config.toml
n_head = 4
lr = 0.00727
z_loss = 0.0001
Each number is 128 + 24 x the weight over its row's rms, rounded and kept within 0 to 255. Layers, rows and columns count from 0. Numbers have three digits each. The size before them is the row's rms in percent of the matrix's.

# layer 2 MLP up, 512x128, rms 0.182, rows 5-59, columns 0-127
102:131141107126036161127156168126135149159121127141107144158095154116173134091102163139178133143143120170155127117149124152155124179118113119137086152119149123168115095118121144108169150153132157104100122101137144140120135144167116161102112112115127097140134104110118145171113116155136149140148168105089090119164109117175160130143128153124116103120097106136099151137128149116136125122106
128:113091135108118116140120144153126126082100112146108102145174156121149127135137110117106121126105127144098149128143182102125122099136082075185130144130123162083141098155119120129142083098127153104114122109163119144128116148114116118188110136165124103120113077129116160116118134195128169124156138122110172139155156158123132149095140152138126098113120139129152141126151111139077144084158
100:146081093137105151098169145125130129112104159095127100123138130141162126121143138130136119175096100125116126131109086152154140160125171100153142107142151119075129169100151112123117097124153145140100127098123122165154189111152091149127111112139132131118164156116119112161151097090095095119141171120099148104066124146144156105118107138102116129134116145163134155110109113121135176168111
100:135116108152138138111103173114112134116157145057160128119100111113115109112118143125125138073095105149144159136134160155124094145138113121103159120117141151097093149136162096143140129121153158107125093115092128114146115116165128113132110068140180128163121125134174150181133129141155142121126106177143146124158166143113111138150100145109148139110120153109136119130118085134076108085080
089:123146141125138115119116125124148078131090133128147146161142146145132119053110133119172089143126116169091179140110178129130095117144080153155125086152146118105116123118122200110105135105146125137129168122167122132142138125123135091143075123139097117156117123106161136133121122113125114120100160095186152126145102101168161116110102132109133131117140161103162172140133120124123106120111
104:080125117073140137117106139075153145089151131051105131124123126138068138159104163142142130151120141113155163144114113137139159124100136128159118107099140102132109114133154120138155100121127105122130147144115109106137118128135122141143142160200107156124141118115151161148103133099114097114135099110132102188139158127103155148122126096195122171117113139125131127164136104130107138093107
103:103129115153115152158132142162125122106173105150085143109111140068111168146103147156080127105150116151133152129123095103125144080108143104098151144137123103137086112120142142124155126069131143161171098128125103118140126100147115088128128132106142160127149137095094096157173103151144107122129159135139122150137131137115167093122149161086115144142099136135175105093115098092144124164147
089:102137160141119128101136106163104088098151108114132108130121143085146146080156159144111101136084089100146144115093134117132143151128083152137149165130134174110140096167149137120112143101148105156095142135160138127151073115112115141122138126127146110136097084114132091090112148113161114170138103107083135118120140106131119131178146150139152185151115131120121126159091118137103128164086
096:132129082137136156168153088113094168129117166133115127124114103150111112127117122163106124165148107167118096099103146091069099109139117120106101139127172087146120143167138115143103123086117134128157129114133125134145122127147140126141129136179127138118158144121130135176148184130126141116139118122104183131132186112130133156168143105124132102120100162088172158156125102076130111111145
106:119125152123137116110129090147127111133156105165111150172148159132109162095084133111166168093159108146111118148171143138136134078088105173145149131156174140127087143100142105115154135146147131190144135149132145111124125110108186128147139083128153072127147119176143128149124105113150100103133087109116102134131123121119155119118128142146167123177147129136108117139093092120110124120121
103:135156115143130123094085133092140155099167103113144130128160123143137105167117152159175143159142103153158149140111099061123121098095111174115161127141113126162142093144131155117154116124152133129097115123117074110132117150122130092124183133140118162091101103118170116113109089154151143141137157118162095125118173116143146120163111122097136123165106117105129124110128112097113156129176
094:150134121141175150155151092148146200157142148123144136097128143126125126120124155137072098100112151126093128125094129141146160110098101091094128118150132137123126128090183144132094139135146109148137153111169124102120144113111148119092132099137137095101104129145124156107154137133135120104108132120126130092110136130074142125131103074134108116122082114095176154163112083089140150107086
107:133111121141117107149142120127143150135131148175132089102144161127078139110119146074090162149117071160101186119109101130113132126119093146094169129152147123120153143155079159143100140103099113163111111123151090146133142104129116140137146161141110143143155096094094123154123130159109136099129164115134117115083111165115136154148121106115124096149166115112105087144135092121080143143111
095:135099114118108144112131088102130134136113135153145118135073137131109112124165143145104127131176140117099109137123071140078154157131131140177088126162122142090128069110127105091153110117099133116150109107123080133145101152180129111146125129186103112154094127149142136089144142145154108152142136139188132109084139122136109104118132139173098124147145109150156094124137100110112145144113
101:121137154149133168139133161125119065100127131125119124086095137117122125058142106135121131095104085110134117110126142140128124130116143086121132126177154147158128141097088149108105114152175162137130126116105130119086123185128122083175116123127131120101152104123120110121172171107118128138120120096161125137169123145150151087159089108134066137141120138157120131116118078135109119121104
091:136148130118175156146134143135160101137130177087125104099132103121096077103120123165124159167127090156163105105104124113111146124132164111156148146115135109075108135082157132126134080078149128110179133120170119116124098108149096127145109114127097078106144102128152174137166128124132067126109112140152137156127089152136147142136174120150126126134091116123111149121143116126135130137136
111:101066170143128135130130144116149172119105139106140146138186091132115158138138102116119130132145131138119142129129137115149160084118134081148120081147086112115107129109150139161136086133166135139105097141129076131101110148177121154101119120114142133149139125116104101139186178125149070105127124137154109131136117120131066115152119106093132151172151117119136126150137154100112103096118
106:165154089111135100129088105116136139131120121202140183135115148140107124141176172130118114126123109145142113138188111129111128150098110144123159111114107101104138136130093133130123127129121171154133113093134118081124166099144148115142114068143159130091117134173134124143123112120176129152152123098154145160148126112149108121102161123140106071151080109143141103115169110151129121138147
096:051144131140163134130093091147114110103127118142152121155105167113128126150171121126103111125139143146137148127121089110100124111104098135133144124120082161144117122137112106168074084115123145130082156151154122156174144152159105126167152130173154108152135094121152119132142145084131126136117120189112113167133138146097120119168139112099143116150135128104131167166128144109130107173138
114:132150136128119134131168114119121118138129128175123153159110107133164140156116114108157098140138118107096135131120065145108083118079078123057095111111151121134113113100123105153093150109125142127124135139119167110118173133139131141148108091143111142120089141120145121179094106120110128088129153150165151130150120157134154106095139128130140171163103124072153101176089133134126116130160
092:137100138169125152111106142103100128183196116159152148133144100179092133120088131121170114137111130122144105142154105115143122135101153132127115128136145141118111093113123127135149097157129094128105127157134161092131151152116157108104137115167129113110135150138150086149106117117122127095153141144139112116083158120092151137170148120063123127156127146145100135111147092050150153145147
101:092117117125151115151103113131097162143126118147135169087119161174107120136124140167173166093115155113131140133119151118133137116153158111078151122102165129140139121164152119135120136119154129127114157117110116154113165127080168109119098120162120151102146145109153103191133106119125121114152198128126163123096082155123131133120114109129077120113157100104139153163126095153098122125087
096:123142133108139115148118170146146164099148175115122181134124113127114101108106150127118132126175073130130153103155131126135152126119145134139108076104147106099137065141108153129133136127183142118145158119142134117162099135160131126100140153159141104106119106130152144126129095111130117110132136131153112082106052169134102117113112123081118150140124112206148133149130102149126129107092
101:164084166091111147107153141133118080162133105151133122137131113130114121108110143081111171109147153127187143135127103159118172120164150119122090090166116148133119123137106132114145135106112168114140090177132130097107116151123147107128081097156103148149179155134135144163104152119196122124132117129126129104145134109132125148107148120103144111175119108123120087144155113127106131181115
108:110137132131104067114153114137147133146145111152135172134115122127155126158135155159135218127148090155140082104110113137125158079131112109140123142084161173141108117168158150163133108148148134108121159136108126116102175164103137112147139100164137079139130131125133114147131131127123083129164154132105140143071117139106148124170114139137131104121136123124151108135148131080106163129135
097:140175129112127083062152120106112139143088158177153147117112106104174122094117132125118107151100125117129129118157126107099116126139125115132084110142142138139154140160111095176123122093161158135125119105146138188109104159150133152110128179129148126111146092127125133140158152134126143135095159093087108113123100105109104168105142107105159123138142142110109143162180181124138133102124
091:127150141149160113107186120152104103156108158090117126150144158119142123099111135129151117124108140136125135125148080120157104141156134132140111123148142072176115097139099123124114117132120121129167120105097125102083117131156122161103145109138143134162168075107095184129163178142147103150128136139138148136133139092146120132088146100159117107101093152097089152146163147119115114143184
096:083119132139118144148146097125100148113123085118114125133129145082103161111159130103123130153115122111115175123130152116126190170102122142131094130092145165120158137100109156133107137110116127127103084145196117132138117130165140115146119120153110077167116086091133128099121105124132084159165122164121125129162091089123143136080105164118099121125120089083153153135150130111120126115137
102:129133117119161090147143145116131143105146106135121173131130137100123149130133119137084152158152104146157144120111123141171167138123132125122122122115120129089133100128079079157139082109100144165077087122130170107157112158161106134168129158123163082122119132128165147172112130151155110133140175070121172160154153152122122112130105147165131163127102128139185127124122132112157127128137
094:173152143133113141145192100094118093135141089121134100129104107150128147092129146181119088105092116104130136106162150182154168175149119116137139102121118203149167121097130121113106099112128108150102128111098135113099134126150141108158122123162131142117120116116117116117111125110098149140152130130129108160129112134128121146103140106129125065131160125151133139075174123133148163099152
101:133160127090123126133135149106145154102174152112144132112157122124186105166122138087161152131114114107122138122159128119114076126121155110140097102149113110108137089139115118150135114143150161170134101103147137129102153136164165172159111149088149084117147114154117141144089053110122121084128115135096114167119095127160156114139154108109130152134099154152136090137104141163147135139110
098:112173094086140125164122155158138063112097105145154134086088155104089150113097158124130117104108126136120166124096135108131127131118079136138107111173134125102147131103109114109127098127135121120109087081105096132173128110115137180146105141139152171128138111128156165123153130146179163114125149108105163103141104148148107128096125129100115147128149139107089135135167132147151096116117
107:136144129147111113076161104146185118116103167112134117168113154135098140142161106124125133087078156127114117153119107161159144135163191105089123128153112166098119145125109095125166108128139100133129142112121164117102121115125135163110135186153121087099125140155099126126147157128109117115146150158142110133131107148123163128134101110144142093118174117116076133118167130132074120125156
095:130127157137175095070134143135118053110108154166156078106135114118123145092143094090087126131093110098114099122115086108131155164140114117114133081112158139115155110137125118120177140127131149113112140141129114100180121121137107168141159088115139153135153105116151138115098118136115155132130149117163111156100167152167167148147112116108156120172121139120163147135149112146122113132125
103:107127170089156102145114092073123152094132061150135137156147148140133099113113110159129111116138084113098105151157125124119092143114129115127129134109102159138124110142091120151133153102107124131155110123122125134165146106159153145108093124161118132112111118063118164091126097110140138099147114122173146111079135176127148147114130121127118075195121104140142134113130131138148162107157
106:103146094182134130136142084106144125132109123115114125155119145111171114123157166093121074121207119150134114155126141126097175122134121143111155089120112144118162108128140114141124106159150104157149129085152173134139107126138148141098119116103156139124121102164156093136136117094161094110173162086130093165143096121135100129092140117112111171122108111132109117157126132121166097133127
096:158110125165148115151159138109092140140135107113110165144105136137120157184172148138171123123148154148168106099127152121137114092130106082150170117114141125155117164088175135121121117106123132116118105117143095174121123159164130162170131139102166135160129086134136168145176147159091154156150138141108150165119157135118154160158111130141138102126100112088119100151122117162146134111123
092:087186142116119130136109161113120125161176103143161145121073158121195080146150084192126146176118151191113143118111122098104167139145111127138114132120165158122129158137118120146136107081122141137103159134128147109137123134116127126148138127128105150120134132126141121114156127129164136154107191115100127143133168115147143130142127128146116132108163145114101082129092111111109144107142
101:125155109109115103087169166119181147163133117108090125137105121158156111097089143103118093108133139089149115100116119131124136100147106129071174118144134121102122145126108130156090146110117099131137119119126150105113117125149137111137131127106128104152153143101127101113138092191158123120091179165127144129147115162167176141159124147095135119166148124076117145121117085084114136135144
105:157094131092122099088157152130143106112137143071088152124118129151097165119142116138111104155136126097150137154171120128123130140127091118085115105112155108146097123084119170095133172116131100131123144083133110115152151105168170162149166138137128146186130124142152134139132139121158097169101184173122132110109116117133117098118144104170137129149118099112158125091143162117124124131145
095:156158109137113108147143147122096111147129142143167146101125135120104099139096077101075142132108129122061134118132120103153125136099138074122122154119134100106117112164124134146166086113111110125112154117155119121157140061142125140113138157139150125114171103163133105138111143094165115177141141124145148140128131152083098154145157133162164132129100077157090105150104134125164100128129
091:137135069112095149115169087156115136120148162134129191123121134148088109100172160122109170149132154094114135099128139113096135124091125070152118107153115143131111122123108128159093146144146137177155106105106129102123114149161138139120108142130147134105117096142123109094101143140132124138149101117078086142139142133101137125175110120130140159096107147119121146111149122069098085158115
099:110122144146150103174127147136144070121150061092140077150117101151175139099135122128141145107150154110142135175143141150175139084143127169127156187142142138139166143108125111154123134127160126131157148126158148153113142151114123149086143110135127112135139076140151130171143146144115166148129125148139126163124147153132117130166089180136131145142114113110161135107101099111104123149107
099:109159138165159102081119121100166132149151128151119091153142120129120134088129143164118091123157139135178140130153155120110130139089114098135149145166161142079113115154095126132163123137101147141171155093159166093151125124100134133139123173135119099101105130126117096145129151108098143089121101119166150133141161100112147175138135150104139191145110107159135121150133120112079137126103
093:122137153109112111147118132140153103109158128149139139122123091191137133128130104142146150101119073138125127086117125144108111139143141090105077092137162104104119146128124131086136141092150087092111157148135161104157133139119112113156113140165122125110160128134181156164169159086168149167163136113101127168125132108083100136154137123135121155132109135137167116084106129125169088107130
114:150111165134115148121094149159159150137100104127127133098147195114130151155122147148152140119145112090089146147090157136132155117124094125113130097173107135132142125140108124108115112093117150167105135117070144111147136101111136113136140166114149126113121140132113130143118094103112129090101140115176116096114172117139141064073091097130133169139160103122134161131138163117139098087159
094:105155121139079122161107116138172115113136113138136144127143114108169150131110139130125101127132108132067149116102149114125082140180133168136163131119127189100108187127114077112105120112159123124110072137148149125142107118102096099128125182144157091108113114114137155132108157133114111164149107120110140106150093082144126123163156112125141106107098113113155142168117113166119133124143
099:131098150092162141147123101117113131097126074143169121126154106135151118127140145087088103138127134182103151119111138172133149106123148109131157147146133109094107134095098165185119090138169151124139168113161124130139100147083060166138096128114134125124132093130105145135133129136075106130151113147074120087140090141145128126116126133099114125094119132175106131111121137125110102130123
103:146171174143117117119141176130127127162157094119143133148111145149118159111096150088169150134148125106132094149146111144149107131129102081117110113114101080107144104098132184111129093081142117172130097126119117141120118118157109116147181158129099099134131128152112152098140162099099110114129124120148084159102098147130092078098128117131119099128110111160124125103155107117164170129111
109:130166113144142116105096132093103109153153104144119102111171093137152112114134136084146117075110094131124102094140101096135132133114142154126127128159151167155091147106108112124094114130147148090135155186159186127121125160148133123197149158118140136117118149107099197139090135140150119111150128132089147127121121136128149172155132107089159082119125140136128127139139125129111138117160
096:105142153106134153128146122132106125118130100134136111123111108090116102155133154090103130132121067149131159122124122075082101137093118152084097145152125152122144179133141170149135116108107129130137109124167127150092145147160161100117118143129100101117138172153134135176147150082120134173129142123137131126196157102119166115158115125119151141128149169181073103121129117131118109138139
098:127125184119136121138156110137179124127108163124096173148106100157142128137142098108144140131102117160141161153144118123090127116130142159080172122162107110101161124157129128144108136138150110120174102113119137116089168076158100110129088116170112126150108121098117135118115139186103146141127151112143105093132114158172128129159070142123145120123127172144102121151136078143116151141129
109:157136109151133132137166107161139111182140154112162150097137116144132101156143115155157141126158098137108062154188127086150096141122150105103149171138136110131163119152147156158129092127137146137101110105145125120145085139165140101126113116160092158103099137080137125130169112166121093085125131152101136170118074102115122136146122135102134140135126152134128129158138152099109126113148
100:107102055119122173116149077194127123148114142134128128099106097141102136098103128126136130120112138117148123164159161128109145153129105175098104167170153141127144135138170135165135112113131122134111111136142150125092143123155093154093128109138125112159136129128126126116148124193119159092079139144160173187144123136132135154174132121122161123171137117125136102105131123158122134142135
094:099139111128112136146063089115068123128157109170102123139105089097119141115097114130104113122120154113138126161090112136154120148122145188122158162155148118126110110130081135149126103136126108150105077137119208159112100139163105095194135079118140120122111114120126141109155158126107128137156142124121133118128134129114130141113092122121159146112152113119123141111115164122120084157150
# layer 2 MLP down (transposed), 512x128, rms 0.174, rows 5-58, columns 0-127
100:119155121131177139134113150106152139150142144127117117151135105108091153172113122147158141126147131133099124145138110115096070126132183131110108142126172147121132112147137127115128187094153104127153103152144150121128104132120126112086127182127158132099125138115102137138121091141148131109079133147110096127140151122173197113098174117124093108166161147097122145101168134155089125154096
128:106079125173111144110165128142148150139110177149181135116144156169151125093188140132107139128123122156131142144101185163185151115106129110152130128143104163131117118154078137128133111124110178142106144134137138170136118141121075106158130141151146108120111113158125141125139131171119120110133130102120150105159156126099122112145157150127171081138126146128140120111164074127119134096130
098:130116097097178159094127121123163115120106145167149105132159123106115124154100122128150116087099136164127123111125148070128115139134144123113124144134156172139120123122148170110177122123085130132136103110134114128128148131094174121131070147124094102149167142100097121154140108113097187139185147125093124158118091103118105103081113146140113127173118123147126144138141133111123183114115
100:135089092160122127103096123101160152138159154093179117158104115112135145117140123133107140160095137149142122126104138118115134108133155140152114073120107066113095143113108145168103118165126163176126135155123140138111146149132116094131112117109118128118092140143142175145166153143118116105151124149157102145135157089146119132155102125181119132152178131109104153146090175124108180141111
083:126161124163114122146138111187092146138135142141134166073138122090171137166135091118115134162139091130115120112146118066125144153125158115152145148134079127119135127140095108093131086133115170177103129140155168111104112144143141143117133164131099109151092099122095097128170141164127144094156133156112125168125105137155125093125147143112159132170119110112132125092083136126131147126146
101:146157078151165118137148149172101147129157075123147119154120115155117155161130078105092116128127088100115103133099118146162103127172138122164090166103157128147147149126136132108102134096115144104112147120135130098113116118109111106139101169150108097144112177160122101092146145122110147120158159111138119113134097092168169112149130118115145120156139099148121103134165130128088166152090
100:091125124128131163119126092121124153102070122158110090176166166147115159137104099132127149119123097137114142152134109166133126165152085115110177132121141100136168122151118105115144125142136163170136149170103145125124137142106118143104129150110084095158171119122121156106138138150169166137110096131106098085110091082164133110120135102113156103112105121135140150161168118135151133145098
101:151133134166100159141094109132184137097115165100150167120131121140082095096110170191126124124128111114125175131132159126120181181103098136122133155129106165107126126092129129159109093124116149124130110103148145157159104117088115144140129116157131110122096163117104120111116135143166101131083105109114148115141127135142107125121103180169106156115120096115125132166124088150114137114100
097:113127144176146152128123151157115119170145121139166098127118133113115112113120146104135094104122139096127113084146119111116125147124137129139141146176184097171157135061119119112154103066077103127176126133146102148149166183140124094099157125103100139113133153124126115139144154195102127126118156164102146155137128125117147079138132116147173107116141146118142131143118119135145128131120
107:141136152135128165126141150166117127117146189146147152068135089107112120137199088135151134184182128113138149180135105120163173135116148121169126069143120119104093122141138120094157117127123122108118132146129157163106086129118110125122108101143114127155094112157162146136090094134146090110188108129126111125116120143122141160126125140128131124125124117129122153122102131088096122123116
105:142098130119127092121102164113149118101101136153162143096130149136132149114127139086117097151116093101110141162133137123124116120125179127141151123141072141132126157123179089176113118127147120159106133182134115157141120083124140144127122161122124109148144105135164146149102177138141145173085150076146086119118105153122154129144134108135079119149164121127135147098116117149117153152065
091:106149156129101128137145114108158122131107092108169147153139127116135108105138113140135108155167131140176107130143108119137151144093129117157128184116099102135104134156124144189110161128113117140160165153128137107115167152154131139099143167110078104133101158143120166170095135128164164180119078108111129169081155121135138117127119153146104098122147139139119097117146121113135094109177
102:155171127132147144195167151094114114171173150145126108145106107127134114137134127160155119117093147082084137101151139164108111114122147104133091128115109101130148119127113146124115138115139117125119108110138087077100095135087128122159167106149084143118111123092184154146074086116109123115116127109176127125098125140112119161133079154133115115114137144155109118147136165125159127151130
091:129104143108107173120101117129120166170143159107109100078156122138143139132106153125115135084113101133162127140147107094112147155091141140095134097106090104103143167124119140128165170186145104119115163153128136132104114114115139124159163135098141116119124106134128109125102137133167101075053145142146127114091085137132104132098152136132120111118144082098169152117137148165132151136130
115:130125093124111123128094152133118105121152138152168117123142109108134157144154175104070125123077154136130124104147136160177120147161134172163137177133109130140128098121104143149120157154123150110146153115115107104133116116080123147105102111120172135084133153148087113137147073105117159143113101098149117137083099162097092099141122115148103136151147143162142133130179123113106105157137
100:148124156150134153120132120130136107156113112095089121124150151130138094164156110151161135149149113136151168122091180128136131131134184153175156151133156104123120140079181125120104110151121147146148100156189142158061112121087114099116114094108079143123098087135151129146102135149126120121145105143125138159126126104128132140116139151129161117099159128114113068132153114122104153112117
103:172143128102140133126115117112149147160125156135080147129099118154131088138137152183065141158120131114152165115102098112144148120156168144135138134161118157131094162123126135134142136132169179125110111130164094116130087169114100135125129126126116105134134077127170142141135092128108166118131165149151113115113134077122142086134111138185127151130131111182112113160133123157142160158116
109:180163147136122122095118107103152100122093157088146093165160143151095101136133141127129097094090096131161099122080128090125118146122151129150144119113114124131133119067124149121115097131127142113158143117134146153149109099157138161148107149144141119107137143132119107106146137154123152102136126130113159097143138129130158118141137055090148085074087129118148163120149074149141117096156
110:139153132114068098108129146097111150108134145124150131084142130130118162164088110122145146145193113137079138145163109150136162184151147094127160165110175134132127115143123061105140127131156146091143134161105126131128132142119141159156106140116077128139101168123132164168099137148130091131098166096125108133131104120134129137127153165117136117165094117114143167129113117125100127131134
116:128108123146133164128140102106163111123118120190144142135117086108114072127145173143114177104142145096078097124114123143117137069118095157102133141135117128122136191169160138125180156105164149149152104086107137118118117153142106118076164117161146161112130096123150122101127131137154127118132128111133127142161122112120111150125121142149109122143121175151173154097124143142159159136127
100:136125177080152127154137132102138148129129131120062158104119149123149170125176143128111074121119120147136123120098111107127138086120140126138117141117151135134085139095122163146087137129118157099139105165175076106140131130158104132112117114136102171116099127114099109106090129130128092145137137110106126131128124114131189106153118126167192160162083116138100116142110123140121168122101
100:112141159118138124119119146140108102088057115167121148168160140197152129138172155082161122128138113147096092155112138142131106121143109116137129137107143168139091140132133186161095152173115100099128119112145143109114107167151142129152121108128118143110158130141148131094097118098129090128109151164097114129109138114125119126153122112150167104148100102115091146125150079156148113145143
095:122157125145094132122111145113125125118140170119110142152122096132136126146107141078133159140083129154131164122176138112121179086138137139117117074141143094144138123110124120141124165142102115152171090089152186138096115150144133125106086125095155145107095156126105104124128087159143077145126129155143102131142146142121068106108156117119138109144141151098171140094130146112172149122099
095:129092150149120118132150142116161115119148184132082147107080124129104099125140134096144160105130105086157155111108108146185143113155139149103090084123148130115107137123112141131104100129131134067147139139097166171119119138161116150122133178172116177142108144149132120127106110125090100109109140117132121162099101145106153135141120151126147176111079150150150165149099115132121135095125
103:133123150114161162129176147154135104144103118180156149120181125085151108129150115117092134129127122111110126076145091138123117184123120162149121175107142151152117133140102132124139080165132128145133172117121106160099158119101139141141088106135151146146120128129140146115102143160104145150109091140147070170131096099152106157121138135112116151141097179164107105134123118148122095139098
096:134155137095105178120113133177129119101069096106112145144131127155120162146107110144133153144130109114106117108167123139160124178151113102084114163109134122109104152101127185105132135153156106085144168171096120117110125099166105121114152138148135120155107144153161120105101147149106127146160122098092135123137140126122120196107135096158126084120107112171126134148103127136114095117126
090:128131127136157158118149106095112116121152108138135141061102135179132085143114111134158123112101152150103145103132163126134085144102143121136145150130137131169092114078136099111107154127122085115105137136146114149100114120120154110153144114128063104157143102134122131136111142170149126121118107130135160146135130076112128176127127123142091143156169108150147160175100087186097124105115
088:139106122161180122156122114163126133137119159129196142105106159149153123122130167138112100109163145147171140164156118074109130160084146141142133143115153136108117124142119127191131130137149121096117111125100113103129159148137108093133182151096095124093121194157128136143139126095110132127127113103116167166147111095137111138130136132136069141106120131127094108153147155160117109125122
110:122120123121088163153137111152129101126135160162184095136142174149136164131163126140093069158152138124150126108116163145143120122153149150157131141101130166167105152139154141121120105097081141166124100116141126115118120140182136139196130148138152133120123100144164104143136134101134087125134151121139129108136135148082135131133167108186129165143102122103153092097102134128126131141165
094:128144139097181147099126133116139126192145135124133108131078118119089111143157111112151197114156160170096130157148152092105144134120090120109101112130148139160144125159128146123152124131112100134154161118154154149092128129170147156139135142109112148075132180182130119138115120120144092143130103099106122113143134123144123143110114180115133169115106163118149159112157154140102121164131
093:121124139103131146126167136095133131130151157100143133129130166139130105149156126133149135124106121172134159096147110155150111126157135110094127113143152097119110168101104141113127154091130164101181106103111126108111128121111125160122112136173184147095121107077073108156115123095165145126119127083163106115146177091090108110120148175113163079107092132141123112165104143129128118132128
100:111124177098126126118132149146117109160120127106132163096114113111091161152136099087083176105116142138180132145116112148123121166148103151135130128151105088110117124112156163136120102154156149072115131113131157101113080128125117144149114145148141135103127127150111099075075132121109113094126118129086081106116132136104110165114085144092151142127106155165148129138128107150151123174095
099:110139130134111125145185101111087093142155127116073114131115189064119095130132137092157141137140151098113115116154131130133119123132152178162139123123142101115101120108126142110165110079104118112110138140106124154107192162153158175147145133134147128137104108118123113116143124143096128138144124131097116082096120129169127096109179158120146141092087151113149118091125137117160144126136
092:092147090128123078100146116141132127136128139185102135121144107165148113162124133093121109136163185129127092120121103082097153174136132145169128104137142122127098117137102136106112106102116085094167125118127115140154149173138105081119104096176155158130124156140106137080129138108147115135107124125117186133115154129092134136127145160147093146097145142155135116083135140147153095152133
095:155160169110110143103191149114134144133136092152096075123146144143140141126104155145143111135105107168165127097161110144095134122099154152137142096134100193174131144159104130161149144133134106086141109135139109134157119133125151105145106091137143121126104148120133150105125120112175147151137135129081129145109117117118153081101138160101133061117102108129116114168103103144126109113153
098:091131138123099113155113163115124097093119127124124105181153120135121140119169149136150114135174131168117148088118091069132091167141146135133152128091126155173112130136139116161129160110094119105153079127127145174121089155145099132126155123144065135162085117132108156136191118124154175155132157101121148127127154147112128133160124151153124141127117150127120093129108120124120151149139
091:165137123107108109123091128132178124136164158188148183096096057136127086147141115142146149163129125142131117139120127110101130171136107102162120136132117089149126159184098118102114151145136125129114109143144152091176115133136114110100131131107110140134124156167122138132169165151125079129160135113113124149110149163145094139135095139095125089101145107140140132107116127179136104127143
090:122148129140148126097133100130163129119087143108144136112183145145106122143146152115106148141152120132085165122128108134147120064078092145119141166102095127143158122091148133107146144122135161153127118116161151104139101132124103130129151109105119101119132168118169148113082165156173108117144140064159166101106129120135102108141093111092150171143103152115142142138109154169134170121120
112:197128115111128132129141125122142124135112138158170137124148096120116085145091123128100133081145098103145077159113144126152117106144075123126109132130122142129150136165133110159120120163095167121127121130140145086102131143126117122131132170114125123086130152181118142119149175148163160149099141122093112156104125144114140092076146154123118090144174128144133168058111121134118153130101
117:120143120138097128070156108105135092109094172128107138101139141127111181129084150127126131140071136134117094179122118154155160113132131136112094145155132060126172135140166120134123167144157105165140106096133154126119132134133120144131173168121123115096119128137079141118107152165158122125113139146129138114093106130161118122100143101105135107124150105169160164101157121116083142113141
104:148147117120110116099161086114096148119126158144165097134138105118124150133142124137073157084142158121177124127108137141116111138103187154099138141150185113156119136168143142116136126104098119104123100135109117125110088147119086122146169092135139159118161105152108087143098112128149180128087137129111117113122098128097104151126155174144112105127127151165190153098138132107137141128125
093:132140147102114097145147139164112145152162091125119147131150132163140116137134132107144118090158136081079144083152137103162126139142177179086156129119131103130146100092133151133123117142110123135111194151084085172109148106152131157155154164136149126138163142164122113117147130148175131150138123139136164160121128092121110129158130136119168135116118125119108142134110120197148111134158
089:087133154128097136104129161117131090169163147101154099099140103127114126092134146151131133107131108118098156166128105089140133161084157089131107104090124132136166116091118162140152125085109117097104117109135125128151138073101112143108111146123132097151094141134142095080123106159118100134087126159159144138095128099137158111076100153172158132097112149158125127152154101133111124128132
102:111124183113112164102122159127122125145105062162125118127117140124119134133113170145120091141109127133153144145114144106178129137115124130147153118101118108162126114086144090154095122112132128178137103120144071136086123109110130109150131086117141098125157166141172097133136115137150106115102142149083110117125128088183113146108157106115125109102113141157100122064112122144144124148177
098:167177143159095137122132131151153147139152130120108152108118152092090098129130111135103112134114160130100152110084107116104157138134157125094124101098080149122098127133089173108136136147140080158107142142125160170117175158102168081100142068116114158157140122115109122119114131146132121136109136130081096146126119152133101145122149117086150114116118136156186156148100118103115124106117
104:124132109121152079162117115126098127153103133153130116127126092084122104093170105119117141130119187121174125135134094154135137145148139136155132112112148102174138139115132121146135099125106132135161142145090157149140147146178132153122198111116093129121158123147130126124160134137166176145142129154108156176133132092174136116139168171119127118124076146097103144135103111125075150104125
096:159136162162154086133143113142166157158143121140126108132122158152107088137128139142163127114151139120141087107111106137095113138154137129177142133109153128177097088140095165078159126156129137146109138152120077127156128136104124143162147159136127115096128169087141160088150108138121128127150121159140140138107126122108175135146152168117129152086172105091115144157157151096147134169127
091:122138134129086116111153126121135153102140137149135139129115117160168161136100161096162124144157104130139162082168144114118162120149132110101168148093125143165114147131099158178134196120144149092176089123135160139134145154144109098167124136093089126121158156148140117149159068140124105123124125153108108132158137157165155138125146146103111125130135088126120176141137141111118097117156
100:153118172113168102115128160082121156090139120111144084162085109176111125172140172084108125146107160110089137147138116116139119144118109114161143160122145126152100113143125111120144128141107119153100116145136121108156142141109153147132120094136125137096104086109119162125157158159143131105142181137149099083128130140140117189106135130126081159121103148065151157126134135108153127142125
112:092139110167089127116102099116120132104101154106127128113081103104110108155131100126104167151097108166113154138126105166117143135102141145104170132106149137154106142146118081118147141155144127135132149108091166101112111146119111137102127159091185119132107151080124137119153097125152116121132144109103129105102139138105130117097095142119084107092141091117170171111116134129151202156143
091:138095148147153178150136158120117130146137124088140122134086117145100133134118073093108103105131125133160147124113107117141067124172132134073126161155132123156088134118124137129113115143105072151156092119149108158120118191146151104118111118117129112144077133112107095140131143112123155153105131171104120126136111183140137128182170123159119111105107143096099136101159120111124132148116
099:099152145111125111156114108075122180132128123144122145101119159130111118159158093080130156111123134161120126123124164144123126117122134120116171130138095143109154108171096120133113170116122072147098140127103129156138168203149105093172085123111149102141146111111111119115127124108140139160134121159138105137134100088158137129111111100151150167104139140124168121104117145175142075116142
107:169121152126111144121101124129149129167143129126152124108166119147155137155098086081081095163112156110116137134146139133141121147129152139109120117149099079119139130122130147141157097144130142122079127159116155096139138105125136144156061121103138163150131147119114107064102187137156130125137125087133166111125097126097110128084140146117128130111067116134152110181122151108132159096118
108:139131173080166132088123109152139146084140106110135116176119157063130154163151098110133119149137100097113101151104095116147141122110120111171144155091118122130085110162127101123121087124146151118102085129128143160123137096127119119130102096096157162081114145119116130121123106113120095109168139124124093095117127104104111131104098140148062163134099100129111151150133114143137099142129